config.toml
vocab_size = 2283
positions = "rope"
qk_norm = false
init_std_up = 0.0295
lr = 0.00809
beta1 = 0.93
lr_head = 0.00946
batch_tokens = 131072
doc_mask = true
steps = 9148
dataset = "wikipedia_en"
Each number is 200 + 30 x the weight over its row's rms, rounded and kept within 0 to 999. Layers, rows and columns count from 0. The size before them is the row's rms in percent of the matrix's.

# down: layer 6 MLP down (transposed), 1280x320, rms 0.0596, rows 789-831, columns 240-319
# up: layer 6 MLP up, 1280x320, rms 0.126, rows 790-831, columns 240-319
down789,096,192,239,188,243,145,216,197,212,201,175,144,217,186,213,207,229,212,265,198,212,222,190,210,202,134,179,223,178,222,209,205,172,125,217,184,201,154,217,230,233,203,185,236,206,196,179,222,200,253,214,171,206,273,170,161,222,211,224,192,237,223,228,143,195,223,189,217,196,263,194,274,181,204,226,253,196,163,201,198,182
up790,102,228,187,186,194,157,220,202,240,222,184,204,172,149,179,237,230,190,193,191,172,263,176,185,235,191,221,159,179,182,201,220,236,217,163,227,144,182,149,157,188,192,187,241,158,189,237,175,193,233,197,230,192,199,198,204,163,282,231,203,202,189,186,179,194,192,153,167,264,216,170,188,213,186,199,196,149,182,214,205,180
down790,095,221,230,152,243,214,229,160,240,195,188,224,167,177,184,156,177,224,213,230,262,209,202,215,237,264,206,234,200,174,237,159,215,229,197,200,130,230,195,204,248,206,181,184,246,192,231,196,213,214,143,164,188,191,154,204,205,192,177,199,199,181,218,231,192,204,191,200,197,190,171,187,228,167,170,221,272,211,208,188,172
up791,100,162,174,186,173,198,181,183,222,157,165,231,259,141,216,212,272,194,214,173,182,220,186,213,216,216,234,209,166,178,174,225,210,171,213,218,203,231,204,204,214,216,231,174,206,249,140,205,237,139,232,175,191,156,159,227,167,194,207,134,197,227,245,220,212,230,136,189,224,248,194,190,236,195,220,216,234,203,198,215,189
down791,096,224,235,220,205,264,148,214,227,235,215,177,177,255,164,173,173,229,144,233,226,196,228,236,227,226,192,216,197,208,230,185,218,251,159,145,269,179,215,222,243,188,184,175,150,143,173,227,171,260,193,181,235,213,225,202,214,186,186,170,209,224,203,139,198,195,233,170,231,224,199,190,135,179,261,110,276,187,205,219,203
up792,101,220,226,239,209,195,191,206,202,180,167,197,163,197,208,192,227,158,151,233,212,188,178,182,239,176,195,241,191,172,198,183,222,205,181,140,196,184,175,179,196,250,171,182,186,189,244,191,205,185,258,197,154,191,221,224,169,236,176,189,236,201,190,177,198,198,204,162,164,214,207,203,191,234,177,173,155,234,183,223,206
down792,109,208,252,238,199,200,163,221,228,199,192,184,141,185,168,207,239,230,211,240,171,216,212,208,192,206,219,194,197,193,136,237,202,168,210,132,203,194,207,200,183,200,218,224,192,187,191,165,165,270,232,199,171,209,190,171,186,212,209,226,222,242,118,198,165,132,217,228,200,185,242,209,237,152,227,205,226,177,195,218,220
up793,088,165,192,224,199,272,222,157,184,242,188,259,225,259,206,158,195,219,204,230,207,230,225,244,200,194,202,145,154,215,167,167,169,175,243,225,167,167,164,198,251,158,188,172,249,227,218,212,215,207,238,194,202,192,169,226,175,234,219,198,165,197,177,183,185,161,168,209,189,173,190,205,209,179,227,178,192,259,192,228,275
down793,109,215,235,198,202,138,181,228,223,204,225,151,171,174,218,196,202,169,215,197,200,215,202,225,210,163,228,260,209,172,209,203,162,215,156,167,252,181,165,227,161,224,168,177,178,224,281,231,210,199,182,189,145,208,217,238,227,137,164,207,250,196,178,283,201,235,194,221,215,249,226,214,187,217,178,181,213,182,231,245,189
up794,097,184,192,225,206,320,161,221,199,229,187,160,152,200,188,176,174,205,189,186,175,259,158,191,251,180,220,180,192,212,206,206,154,177,191,158,226,149,219,197,227,231,100,158,189,129,220,235,233,232,209,223,219,177,149,202,176,248,213,183,193,167,211,191,194,145,216,145,259,229,199,209,154,192,213,196,199,206,174,199,212
down794,097,245,199,124,186,185,264,258,210,186,245,207,181,227,175,152,187,208,205,209,189,201,197,165,212,186,182,232,192,192,167,179,194,184,145,185,161,226,258,244,215,214,216,219,129,184,156,240,182,218,164,185,228,259,264,212,197,90,188,176,155,219,212,212,193,214,227,206,219,197,162,198,215,186,156,237,168,205,170,196,224
up795,099,206,214,171,176,193,155,153,269,191,197,210,198,244,153,199,199,236,220,215,260,244,194,180,199,196,191,189,194,198,185,203,207,201,213,180,204,222,263,137,241,160,166,208,220,217,185,196,210,146,170,218,237,208,218,211,224,172,197,179,196,160,226,184,179,253,131,180,187,203,237,203,249,186,203,151,226,201,222,227,179
down795,095,199,202,249,235,230,225,265,197,200,191,141,150,179,216,195,192,144,144,230,202,129,182,181,203,185,197,182,231,234,190,203,152,221,216,202,212,156,129,220,205,209,199,207,228,241,197,202,180,178,175,186,204,183,187,196,222,209,177,205,244,219,145,214,171,167,243,245,197,186,141,251,179,235,211,200,118,184,178,187,228
up796,101,154,240,209,249,235,208,213,149,172,221,223,171,243,196,212,213,201,156,191,223,218,185,195,180,229,180,191,217,225,156,211,195,177,211,207,157,153,168,256,218,183,246,222,187,156,227,241,171,222,172,132,222,150,223,229,216,178,185,164,210,176,206,191,189,192,129,242,178,173,240,205,190,186,198,215,262,151,195,151,165
down796,099,209,97,237,195,175,186,163,242,180,217,191,205,172,231,187,212,163,137,208,218,264,220,169,190,207,211,206,211,176,163,231,178,231,193,186,193,143,177,191,234,226,198,191,161,171,179,187,212,232,210,227,200,187,209,192,194,177,203,207,219,257,195,194,163,257,223,153,236,189,202,156,201,214,212,233,154,267,263,226,230
up797,104,209,215,191,240,191,181,212,207,207,138,182,207,228,166,238,210,275,178,219,229,204,225,167,199,193,179,174,182,198,169,206,193,195,174,247,173,147,176,184,202,197,178,195,231,208,211,244,152,170,221,199,219,209,237,182,246,200,239,132,205,269,135,192,180,171,153,143,247,206,177,185,189,137,170,140,218,177,174,186,208
down797,106,217,248,222,156,154,234,187,177,204,190,256,216,242,193,220,226,160,209,213,214,236,209,215,201,169,196,192,222,185,199,154,176,283,202,162,204,227,206,189,244,173,200,171,236,204,174,167,219,156,244,191,190,205,173,216,173,216,174,233,198,84,234,213,226,227,204,195,198,184,175,139,227,245,204,238,203,178,291,216,207
up798,111,197,246,153,166,167,231,144,228,201,186,255,219,242,222,207,207,185,232,231,139,179,158,196,191,191,202,173,151,226,174,199,181,259,233,220,122,178,229,146,183,189,176,203,186,197,138,226,184,229,190,259,233,160,224,194,230,223,174,201,216,195,233,271,125,233,139,206,172,218,156,212,178,203,238,214,232,225,222,222,211
down798,103,182,204,288,271,226,254,217,216,166,205,178,236,212,159,185,215,176,182,172,263,204,201,208,216,229,160,198,202,147,165,170,195,138,222,206,213,215,183,175,199,204,180,235,198,206,183,203,174,227,180,202,182,211,168,193,178,175,200,207,190,202,163,151,197,133,215,187,150,213,216,164,237,189,174,213,188,239,200,187,135
up799,102,210,172,155,222,222,227,195,179,221,206,186,184,224,220,206,211,158,202,191,205,222,191,182,263,189,178,216,190,162,231,170,211,226,211,176,164,263,210,179,183,208,121,163,177,190,194,148,237,227,212,213,198,233,217,165,100,188,197,171,163,226,201,212,179,187,128,137,153,160,187,197,203,190,172,183,214,167,141,218,201
down799,103,179,236,218,168,228,203,177,168,201,220,257,218,158,159,192,219,244,202,200,232,192,240,226,179,230,226,194,231,220,223,254,218,190,232,167,230,176,189,247,233,215,229,221,208,247,182,239,161,151,151,165,168,175,172,160,196,211,186,236,162,183,218,259,216,235,193,245,175,248,144,214,214,254,242,210,195,252,210,260,161
up800,096,244,166,199,166,216,197,162,176,214,192,201,178,210,229,241,175,222,154,221,215,181,243,204,176,230,201,237,259,182,222,206,193,200,214,279,177,173,200,160,154,216,147,184,263,190,193,180,231,234,234,246,196,180,219,193,217,184,190,176,220,184,251,205,191,169,172,203,185,209,200,239,189,183,178,191,212,226,203,177,133
down800,104,214,219,192,193,227,189,167,178,177,205,189,203,138,223,194,155,232,161,218,179,157,213,274,201,184,125,167,234,171,206,181,225,165,179,207,188,211,208,179,185,163,222,204,176,184,223,204,211,217,208,210,210,209,188,263,220,197,176,230,212,177,270,167,191,179,276,159,213,200,197,169,213,233,186,225,189,191,186,194,171
up801,102,241,169,192,167,183,142,190,162,202,186,240,179,185,197,186,183,204,212,168,195,155,195,169,190,233,188,218,225,228,213,203,223,200,152,219,137,184,211,193,212,124,199,209,165,191,214,192,221,176,251,242,136,186,240,244,244,215,235,155,186,247,239,214,235,206,173,144,190,192,201,240,190,171,241,184,196,200,222,184,192
down801,092,169,204,160,243,166,223,240,173,210,193,204,192,145,176,137,231,205,213,267,270,172,216,252,219,220,177,240,186,226,176,202,212,173,166,191,159,239,209,215,199,226,161,207,155,195,213,208,181,240,187,182,162,163,222,180,287,157,169,235,195,182,193,218,202,204,210,160,204,168,222,195,184,192,252,252,239,219,183,184,141
up802,102,211,251,214,186,173,220,229,170,199,138,218,208,194,216,229,189,197,225,201,212,212,258,184,260,260,195,172,234,229,171,188,213,144,177,206,229,164,236,193,244,206,240,242,170,200,257,214,224,229,200,216,243,202,211,205,171,217,177,218,193,220,212,183,178,208,197,206,224,207,203,199,224,131,181,187,200,230,233,180,244
down802,105,172,208,214,210,182,166,213,173,207,169,205,151,222,166,217,213,220,150,239,190,257,197,186,154,210,248,211,138,202,148,259,173,174,166,212,184,189,149,186,194,236,228,169,212,218,203,178,220,243,202,203,227,227,166,187,172,191,248,202,190,208,184,198,177,215,198,197,149,197,171,184,212,278,166,206,209,176,214,218,219
up803,100,219,201,170,168,198,209,222,218,187,180,200,257,216,177,197,222,241,166,179,132,183,214,161,180,186,187,184,212,218,165,261,213,219,214,190,187,243,220,266,177,210,229,212,186,253,168,254,215,241,222,192,175,198,160,207,203,217,212,234,148,244,148,218,172,178,245,214,151,206,185,248,209,162,207,184,218,168,237,189,221
down803,136,152,198,214,202,186,162,159,195,221,164,177,199,200,235,229,169,153,228,231,232,222,172,265,193,173,222,191,194,155,189,185,202,159,215,202,230,201,167,161,211,203,146,187,194,190,269,139,185,151,231,282,236,193,230,184,191,195,204,144,262,189,213,200,219,229,162,207,206,223,226,157,263,205,208,224,206,210,184,229,215
up804,100,221,160,202,259,210,203,185,218,169,208,179,187,248,231,262,246,204,159,233,201,214,205,159,172,184,204,158,217,230,226,175,211,156,185,143,191,160,188,240,162,228,226,250,223,233,162,207,227,207,190,192,168,179,203,194,202,191,187,216,176,198,176,228,193,253,208,176,193,215,201,211,234,232,188,212,187,211,184,206,257
down804,099,194,234,208,143,122,179,179,248,253,224,246,192,238,187,161,129,174,189,150,227,213,227,229,221,229,203,241,271,201,200,206,160,218,211,215,169,259,199,202,206,217,186,194,205,167,244,179,224,216,195,168,216,206,265,209,191,232,198,200,216,206,247,187,233,173,208,206,170,213,174,183,178,191,203,192,232,202,216,190,154
up805,104,202,112,203,163,161,232,184,184,181,202,242,223,213,206,190,253,215,239,185,245,220,199,198,206,201,226,248,193,201,214,232,227,181,214,250,223,168,211,152,224,181,183,211,205,203,222,190,218,228,173,232,224,174,187,168,239,140,216,276,234,225,222,224,235,173,190,175,231,243,240,199,172,200,200,213,211,177,145,180,133
down805,104,171,201,198,167,230,225,176,208,231,233,178,193,288,221,159,204,195,251,235,194,217,212,182,237,123,201,183,173,159,162,233,188,183,214,188,166,226,236,207,208,226,180,136,223,198,241,98,229,236,143,189,190,243,233,192,221,170,246,186,166,193,188,125,203,200,192,141,202,228,190,161,229,233,208,198,229,212,213,196,172
up806,101,248,252,255,194,212,241,160,201,227,229,158,247,226,237,236,154,246,200,215,200,190,195,229,209,197,222,205,182,233,231,140,204,192,187,226,197,212,176,213,143,184,191,224,154,195,205,226,230,197,187,163,192,175,198,179,186,179,192,157,233,204,212,220,189,188,202,244,209,198,206,219,253,148,231,231,180,218,198,161,225
down806,106,187,153,216,169,150,178,200,173,191,188,218,244,198,177,199,151,180,187,171,162,188,196,182,226,166,233,158,199,217,175,211,222,170,209,196,210,208,178,240,196,196,184,258,204,228,210,195,192,258,257,232,166,196,212,264,167,213,214,203,185,192,143,188,188,233,191,176,202,187,111,216,185,195,226,231,219,243,187,183,224
up807,094,199,222,199,151,211,251,174,242,218,202,222,266,181,204,211,143,192,194,144,205,224,148,268,215,170,175,278,149,229,219,204,171,203,177,220,159,248,226,242,194,188,244,223,213,198,149,186,229,203,223,174,250,146,196,234,192,179,213,207,223,181,207,176,227,241,239,216,189,210,168,187,239,188,192,220,190,184,192,222,211
down807,102,232,147,186,197,194,190,200,190,193,246,164,138,204,130,229,194,186,197,218,229,202,233,227,178,188,217,232,178,188,178,183,179,279,257,197,251,175,253,140,184,189,169,228,243,187,174,230,162,236,196,165,130,248,162,220,150,186,166,142,219,204,204,242,185,149,214,220,195,194,202,191,220,208,233,203,267,226,181,254,206
up808,096,193,228,223,229,225,249,201,236,160,203,206,187,272,167,176,204,157,227,199,141,151,192,214,238,217,215,178,202,174,209,244,179,182,193,203,223,245,222,220,182,162,192,151,171,173,177,212,215,219,197,175,147,139,246,231,231,202,192,247,199,140,201,244,158,197,253,220,160,222,215,190,169,201,231,165,171,182,210,205,201
down808,098,209,174,163,149,223,187,209,214,152,235,192,198,201,193,115,144,180,159,170,224,139,182,234,221,184,233,202,232,220,190,167,203,177,253,155,249,223,249,158,196,232,220,206,185,190,255,200,226,232,174,228,248,223,194,180,177,205,207,143,245,207,227,216,148,220,247,181,223,208,203,169,214,152,219,214,167,228,251,212,223
up809,099,211,222,202,208,278,198,160,159,246,247,209,238,221,229,207,157,219,202,199,219,208,205,202,202,230,201,179,172,215,156,141,211,195,177,193,196,198,250,221,174,222,232,211,182,136,232,223,181,170,228,208,225,226,178,207,223,196,235,203,242,160,195,148,226,195,164,249,179,222,222,202,246,215,140,166,156,202,237,196,207
down809,103,145,231,188,178,172,181,231,181,202,218,166,163,223,144,211,166,194,199,206,216,200,162,211,206,198,201,169,198,209,164,175,183,169,212,240,138,189,152,201,188,205,174,221,188,207,211,161,229,224,215,188,186,171,217,171,181,187,197,160,228,208,157,210,233,165,233,161,223,188,219,178,146,240,225,183,167,164,174,193,195
up810,103,231,232,207,153,192,252,177,167,180,181,202,173,196,220,193,255,188,216,216,174,201,220,211,226,195,179,192,207,208,184,192,193,251,198,236,236,196,175,178,211,220,159,177,210,219,195,188,189,226,195,181,202,242,217,242,172,226,206,217,212,201,261,218,234,177,146,139,216,177,197,132,198,184,175,207,144,162,208,191,173
down810,102,183,201,201,226,226,223,211,220,187,219,198,226,231,151,186,206,220,168,166,236,169,153,201,246,171,218,204,172,145,223,226,215,166,197,213,180,184,172,226,210,222,264,158,138,184,197,196,163,216,213,185,177,196,206,198,174,236,148,249,200,261,138,211,201,166,218,208,207,231,216,168,195,151,207,176,246,212,158,192,174
up811,098,155,171,190,197,198,242,199,200,236,222,231,254,229,183,220,230,150,173,237,239,207,156,199,221,193,163,197,203,209,238,243,197,201,162,159,238,219,228,190,218,184,270,150,184,176,204,194,187,198,229,194,174,214,206,227,213,212,191,177,205,228,208,192,165,258,170,233,237,244,238,228,114,241,149,226,168,193,273,200,170
down811,101,204,210,257,205,176,178,190,222,225,114,188,209,153,239,159,184,220,242,200,177,175,263,213,180,208,191,198,188,214,165,140,234,223,236,214,211,185,188,209,192,232,202,210,191,211,203,232,193,132,222,162,216,203,209,143,247,206,148,238,158,195,213,226,270,198,186,196,194,187,183,215,226,175,229,197,224,226,158,150,260
up812,095,230,228,176,120,200,202,264,209,218,227,173,225,224,206,179,199,192,197,108,200,178,180,246,186,217,207,203,228,208,168,221,213,232,232,196,199,212,181,186,212,168,230,218,183,168,186,189,207,195,171,213,205,184,217,192,219,180,184,233,202,195,170,249,208,175,177,202,217,214,106,212,236,171,237,242,278,211,181,171,198
down812,113,205,175,195,236,221,205,124,222,202,175,209,188,193,179,211,154,191,194,206,259,215,244,142,165,229,197,228,141,169,261,200,195,150,184,216,130,230,188,236,196,193,206,170,238,228,223,230,173,191,196,201,176,192,228,223,226,240,187,218,232,192,204,243,194,233,177,222,191,261,209,230,196,200,222,180,184,193,214,186,171
up813,099,191,195,192,197,229,244,220,262,197,207,256,233,198,179,184,205,224,218,188,209,233,209,202,180,255,205,180,167,200,168,249,212,202,204,165,184,221,176,218,181,168,177,201,212,155,199,216,256,206,227,194,169,151,257,221,187,164,235,189,230,194,165,193,198,204,224,196,216,158,228,248,158,159,264,185,220,185,187,139,229
down813,093,160,184,220,252,189,194,212,177,247,215,219,201,249,195,193,208,221,198,214,235,199,209,150,225,215,232,228,208,221,181,210,257,194,223,228,218,196,204,153,245,230,255,154,221,204,188,159,166,210,210,233,225,234,193,216,175,197,217,183,252,205,243,253,171,243,217,278,197,201,169,165,230,235,135,199,178,215,207,191,149
up814,098,265,253,168,168,196,185,200,226,147,243,209,200,194,235,200,246,238,183,212,185,208,170,195,138,205,202,207,210,198,192,228,180,192,238,181,226,181,176,254,173,174,178,170,241,215,179,179,235,147,180,178,167,216,213,193,195,185,207,241,196,244,195,206,143,168,169,209,221,236,226,203,193,213,276,184,208,192,164,224,215
down814,101,147,158,277,219,227,200,195,192,236,138,167,128,161,163,171,238,174,209,191,225,170,224,176,210,213,213,258,153,227,242,157,188,176,192,234,168,197,227,203,227,163,184,250,208,160,208,209,168,197,230,235,203,174,192,190,183,233,207,190,195,186,220,206,250,261,196,187,161,139,204,185,226,232,159,217,188,265,268,208,202
up815,101,181,166,176,235,235,205,163,248,236,168,240,190,204,228,156,185,250,219,252,248,173,191,198,230,156,225,159,223,191,197,194,215,181,240,219,215,209,186,160,254,212,215,157,178,199,257,194,202,221,208,180,173,189,153,169,170,201,210,233,211,203,234,170,188,198,213,243,196,220,228,167,192,199,226,231,224,153,284,187,142
down815,101,186,234,203,177,166,223,195,169,202,241,187,200,196,157,242,189,200,112,195,176,212,180,200,203,205,196,183,218,183,184,224,202,126,189,208,116,229,153,274,250,206,243,245,204,171,162,168,178,232,237,188,160,198,187,196,229,212,198,176,169,218,177,221,200,139,196,208,256,168,203,202,194,169,199,190,214,225,229,202,232
up816,096,211,208,178,186,202,184,224,244,239,222,196,182,178,203,210,211,217,196,231,212,174,148,187,221,190,183,258,193,199,211,240,262,203,197,250,178,175,200,205,229,211,196,187,221,266,217,207,185,232,199,191,221,244,200,184,177,158,165,208,177,179,171,212,148,205,221,208,216,268,221,192,179,186,177,226,189,204,282,160,190
down816,098,208,192,185,138,188,173,192,218,195,218,241,178,215,215,279,183,168,186,215,217,227,172,192,187,177,232,241,159,202,214,187,211,191,212,223,234,184,224,232,252,207,138,253,198,166,132,191,164,173,172,232,177,178,163,194,207,118,191,192,207,213,172,179,174,215,198,177,187,238,183,191,199,234,235,240,179,185,201,258,190
up817,098,172,236,223,175,193,201,169,150,177,203,223,204,149,209,236,237,163,187,276,206,194,183,259,164,193,169,202,240,189,145,235,264,229,175,260,172,175,184,229,227,161,232,182,226,186,219,242,160,148,162,187,186,245,203,203,174,222,243,196,228,183,195,211,150,265,226,147,205,205,166,203,251,206,203,164,224,186,163,159,191
down817,098,233,182,194,213,183,205,227,190,205,205,201,236,217,236,177,205,216,169,195,241,205,208,173,174,202,239,282,165,195,259,202,187,208,247,193,137,235,159,176,243,260,182,224,197,203,213,184,260,208,228,202,209,206,123,191,203,199,225,183,242,267,191,180,239,175,143,240,250,195,217,176,197,204,164,220,211,129,143,247,211
up818,102,183,231,235,173,226,204,201,197,145,171,206,181,186,242,234,138,179,238,233,208,227,200,153,173,190,236,172,173,204,262,162,214,216,229,183,229,168,199,213,171,127,160,178,189,224,163,206,145,148,176,275,209,230,229,159,173,184,178,136,205,148,264,206,221,228,198,191,236,197,215,187,179,194,191,252,231,211,183,167,153
down818,108,230,191,222,150,190,164,155,210,186,217,214,215,268,241,227,174,261,196,193,155,181,181,213,223,225,188,164,197,230,179,250,171,215,198,170,245,221,166,221,163,210,175,199,185,197,179,200,209,218,255,186,178,176,236,226,208,194,209,249,181,213,200,182,196,204,209,238,210,178,182,213,255,199,227,230,156,241,178,244,196
up819,096,215,215,187,278,190,152,232,214,249,174,179,197,219,244,206,177,165,266,251,196,172,202,166,216,162,255,224,177,214,153,185,208,198,200,232,208,173,213,160,159,229,173,150,200,200,196,200,170,193,212,206,211,215,172,166,213,187,162,204,185,152,235,166,132,179,219,203,177,204,207,131,235,231,176,213,183,220,192,247,172
down819,106,233,185,149,197,218,205,241,206,186,220,176,225,183,188,137,195,220,160,157,162,225,221,226,192,228,187,165,248,188,219,189,189,209,163,217,239,186,108,221,182,200,223,161,260,243,212,199,177,229,189,181,229,214,214,198,179,194,230,239,195,211,194,189,149,212,208,222,237,168,267,186,188,195,253,208,195,229,148,174,205
up820,100,220,234,207,218,209,290,155,182,197,235,210,205,212,184,160,200,184,259,180,203,131,220,214,188,196,182,266,183,188,239,193,264,218,202,195,180,163,164,232,184,171,224,204,186,229,169,224,235,219,197,210,226,232,194,208,163,201,198,178,191,243,187,203,198,143,181,180,240,196,194,182,194,196,149,187,180,178,197,187,234
down820,100,192,213,238,240,191,188,176,204,210,205,210,231,194,178,219,193,197,193,218,235,191,204,200,238,179,259,229,207,134,215,219,234,205,231,219,226,174,176,127,185,194,220,178,174,157,151,217,216,203,196,219,156,230,199,183,156,170,199,247,251,210,177,241,195,196,220,144,155,185,155,200,187,176,204,153,169,224,169,143,146
up821,101,194,209,184,189,240,219,250,190,206,258,183,203,226,159,221,221,199,250,182,224,224,172,202,219,295,178,223,174,241,230,205,148,178,204,220,253,224,165,198,180,199,200,248,226,205,216,240,185,264,222,193,192,215,161,184,271,186,189,217,171,207,181,197,245,168,250,173,197,210,264,230,199,211,188,165,217,206,159,202,154
down821,099,175,228,244,206,188,195,214,189,209,225,169,200,270,165,238,237,155,216,191,199,159,178,201,186,204,150,221,150,186,193,150,229,194,180,242,174,180,187,177,217,187,230,178,240,195,169,165,178,184,207,180,202,199,195,161,169,186,202,259,184,187,172,229,209,199,222,181,207,182,230,192,226,225,127,213,236,169,270,189,294
up822,102,205,215,165,143,221,209,231,182,253,192,242,173,219,199,131,178,194,202,188,180,221,177,259,226,202,247,221,206,198,241,224,219,202,182,238,139,175,167,230,215,139,179,178,193,194,227,255,181,219,188,199,164,208,220,211,185,264,213,173,128,204,234,182,180,204,219,192,227,173,199,220,238,230,219,236,218,226,205,211,231
down822,104,174,230,240,183,206,165,209,173,188,234,247,172,228,175,251,175,225,167,209,176,144,200,175,210,228,181,243,169,191,153,241,167,195,175,178,245,187,288,190,153,191,209,172,225,247,162,186,227,183,210,190,231,223,188,222,198,187,146,193,249,231,214,233,238,208,145,200,224,225,218,199,219,143,207,191,241,204,189,177,162
up823,097,195,190,202,205,181,187,238,213,175,244,179,182,200,183,258,248,256,254,202,240,203,219,155,191,234,189,218,153,163,218,231,216,147,190,249,201,219,213,246,269,231,180,191,215,194,210,198,138,223,135,217,173,198,182,153,244,242,218,225,206,163,178,141,199,206,184,170,201,219,196,215,237,225,186,135,154,198,156,166,248
down823,095,206,218,194,189,189,235,194,281,198,155,249,212,213,204,188,218,174,186,185,193,129,223,217,190,178,191,168,203,250,208,204,159,120,250,167,233,191,203,164,174,196,172,183,177,238,148,231,197,219,224,185,232,163,197,199,198,148,248,271,177,183,241,255,158,173,158,242,192,271,189,178,233,164,194,219,247,222,161,191,210
up824,100,230,230,181,203,151,167,218,207,235,213,243,192,223,225,276,200,223,183,202,215,202,155,178,187,217,174,218,182,210,166,170,182,161,142,212,177,180,221,212,184,185,174,148,182,201,200,180,184,177,211,226,158,217,206,211,199,228,188,219,193,174,251,199,200,215,149,155,195,141,208,188,175,262,241,158,160,196,217,177,168
down824,097,184,196,185,176,218,225,162,194,164,173,194,229,200,205,151,220,205,219,206,196,204,208,208,206,166,189,198,215,175,159,262,179,223,269,140,189,206,206,155,205,179,217,238,206,237,221,234,138,243,201,158,212,186,165,156,208,269,156,190,219,183,184,205,180,165,197,253,148,215,206,162,231,167,223,225,211,218,173,173,204
up825,099,129,177,164,188,210,215,160,189,220,209,201,169,180,172,204,239,222,203,193,194,231,214,225,219,186,167,237,279,169,215,167,139,261,195,222,213,230,181,191,191,198,200,195,176,184,189,179,143,220,145,212,189,263,185,209,200,271,202,202,203,162,180,219,168,199,163,202,188,209,298,184,218,218,238,205,165,190,254,166,207
down825,096,240,197,201,227,214,142,188,231,240,217,152,167,187,216,199,242,193,170,193,275,171,211,170,155,191,260,226,188,240,188,190,188,268,219,134,170,157,191,198,245,210,188,219,230,201,215,166,205,194,202,210,246,174,189,181,169,201,218,188,175,232,156,193,260,188,94,176,219,244,140,222,175,188,189,213,224,227,217,234,237
up826,100,174,201,209,252,223,242,171,194,135,251,232,195,219,148,132,190,177,190,216,191,233,170,175,191,222,157,227,185,199,191,177,189,198,211,233,213,170,235,206,229,140,195,193,155,215,226,246,218,198,170,251,208,205,198,227,225,191,204,201,177,226,192,205,203,204,248,239,228,208,209,234,170,176,193,186,138,263,195,193,234
down826,104,181,201,171,192,162,175,127,190,246,186,203,193,173,185,222,203,238,224,172,229,190,210,162,240,250,207,253,260,163,229,226,182,175,156,187,198,225,180,190,197,275,239,232,178,160,189,144,214,221,213,182,223,160,203,176,188,200,193,192,251,184,122,206,214,222,172,183,139,265,161,164,198,174,188,224,252,218,209,198,176
up827,103,162,221,148,238,206,230,187,228,203,260,222,204,188,201,222,209,191,158,212,188,215,226,180,194,216,178,251,191,181,258,232,191,245,188,181,186,183,168,228,183,193,194,146,187,156,180,191,215,217,157,225,111,169,160,129,198,166,213,194,202,148,176,233,230,216,246,237,221,226,161,182,160,198,221,191,203,169,211,230,201
down827,105,231,166,194,195,233,167,189,174,215,189,200,221,195,169,190,198,218,219,145,180,206,165,176,156,179,215,177,171,226,230,153,206,205,204,187,233,187,203,199,217,204,170,204,221,185,251,208,142,154,243,176,200,172,186,194,164,213,199,178,180,199,141,261,207,191,195,288,196,167,227,138,190,276,189,219,182,192,184,251,156
up828,091,169,201,225,169,168,229,246,230,249,170,216,228,188,187,201,250,179,248,214,195,194,214,223,154,188,184,225,185,205,181,245,176,193,177,227,207,215,146,170,168,135,216,199,224,176,162,260,257,180,194,222,203,183,222,214,192,213,209,214,193,183,238,194,167,204,206,278,217,205,228,207,226,218,195,164,217,171,162,170,232
down828,100,215,189,168,187,258,204,172,173,244,252,164,196,167,204,193,177,199,179,222,215,167,166,223,199,187,226,254,182,157,205,211,175,206,249,137,150,172,210,185,201,178,248,219,231,195,168,145,231,205,202,201,230,237,247,206,200,199,204,147,215,209,176,244,237,214,209,140,224,236,191,233,205,213,214,131,160,212,216,231,203
up829,105,201,231,185,207,221,158,178,251,188,187,153,218,153,160,261,212,266,239,199,207,177,218,200,190,211,209,219,226,218,198,119,211,230,171,187,218,269,248,194,158,197,197,164,159,190,147,202,184,242,198,134,179,176,261,186,182,212,168,220,168,214,188,182,158,203,199,234,223,191,249,175,254,183,217,289,181,226,171,158,256
down829,097,190,173,186,195,167,159,189,178,217,156,174,217,188,155,173,222,173,218,137,118,194,241,204,211,195,210,225,219,199,145,235,187,200,195,216,161,167,194,156,228,185,175,189,225,198,195,225,224,178,197,229,172,183,181,170,236,202,248,160,198,189,197,197,218,199,174,166,205,221,168,179,189,181,175,160,178,208,206,226,208
up830,098,190,165,232,181,224,180,191,139,250,210,194,197,232,153,206,221,192,189,180,255,197,213,209,220,208,238,216,244,151,108,255,209,212,211,191,198,274,179,244,258,123,165,184,156,196,195,199,188,193,215,169,191,243,190,240,175,156,195,190,246,145,231,168,188,200,226,211,183,202,203,154,205,152,173,194,207,234,180,215,201
down830,094,178,195,194,125,211,151,218,178,149,184,200,207,187,209,244,181,233,221,172,195,240,192,169,199,171,219,189,220,187,195,241,234,172,162,207,225,208,215,264,208,191,228,118,171,201,205,224,232,184,231,227,186,226,185,206,259,218,213,211,200,200,255,198,146,199,173,169,200,207,165,152,207,160,184,245,213,184,143,231,169
up831,097,231,178,200,208,256,232,214,260,198,170,215,246,210,243,182,162,220,237,247,167,171,184,224,183,220,168,229,181,223,238,210,204,204,252,229,169,209,128,229,216,206,223,170,228,177,266,190,175,212,184,222,229,204,223,284,186,157,241,184,179,194,228,219,149,224,211,198,245,183,239,193,234,197,229,212,236,217,232,182,231
down831,098,202,173,181,187,162,236,218,263,220,232,238,197,185,166,250,187,199,192,166,227,226,204,176,185,219,237,184,232,197,188,155,175,241,159,206,211,194,231,186,227,198,155,212,211,176,145,205,215,152,227,211,212,201,217,173,262,250,178,172,188,229,170,121,205,208,210,189,170,198,237,211,164,186,175,170,244,186,237,225,174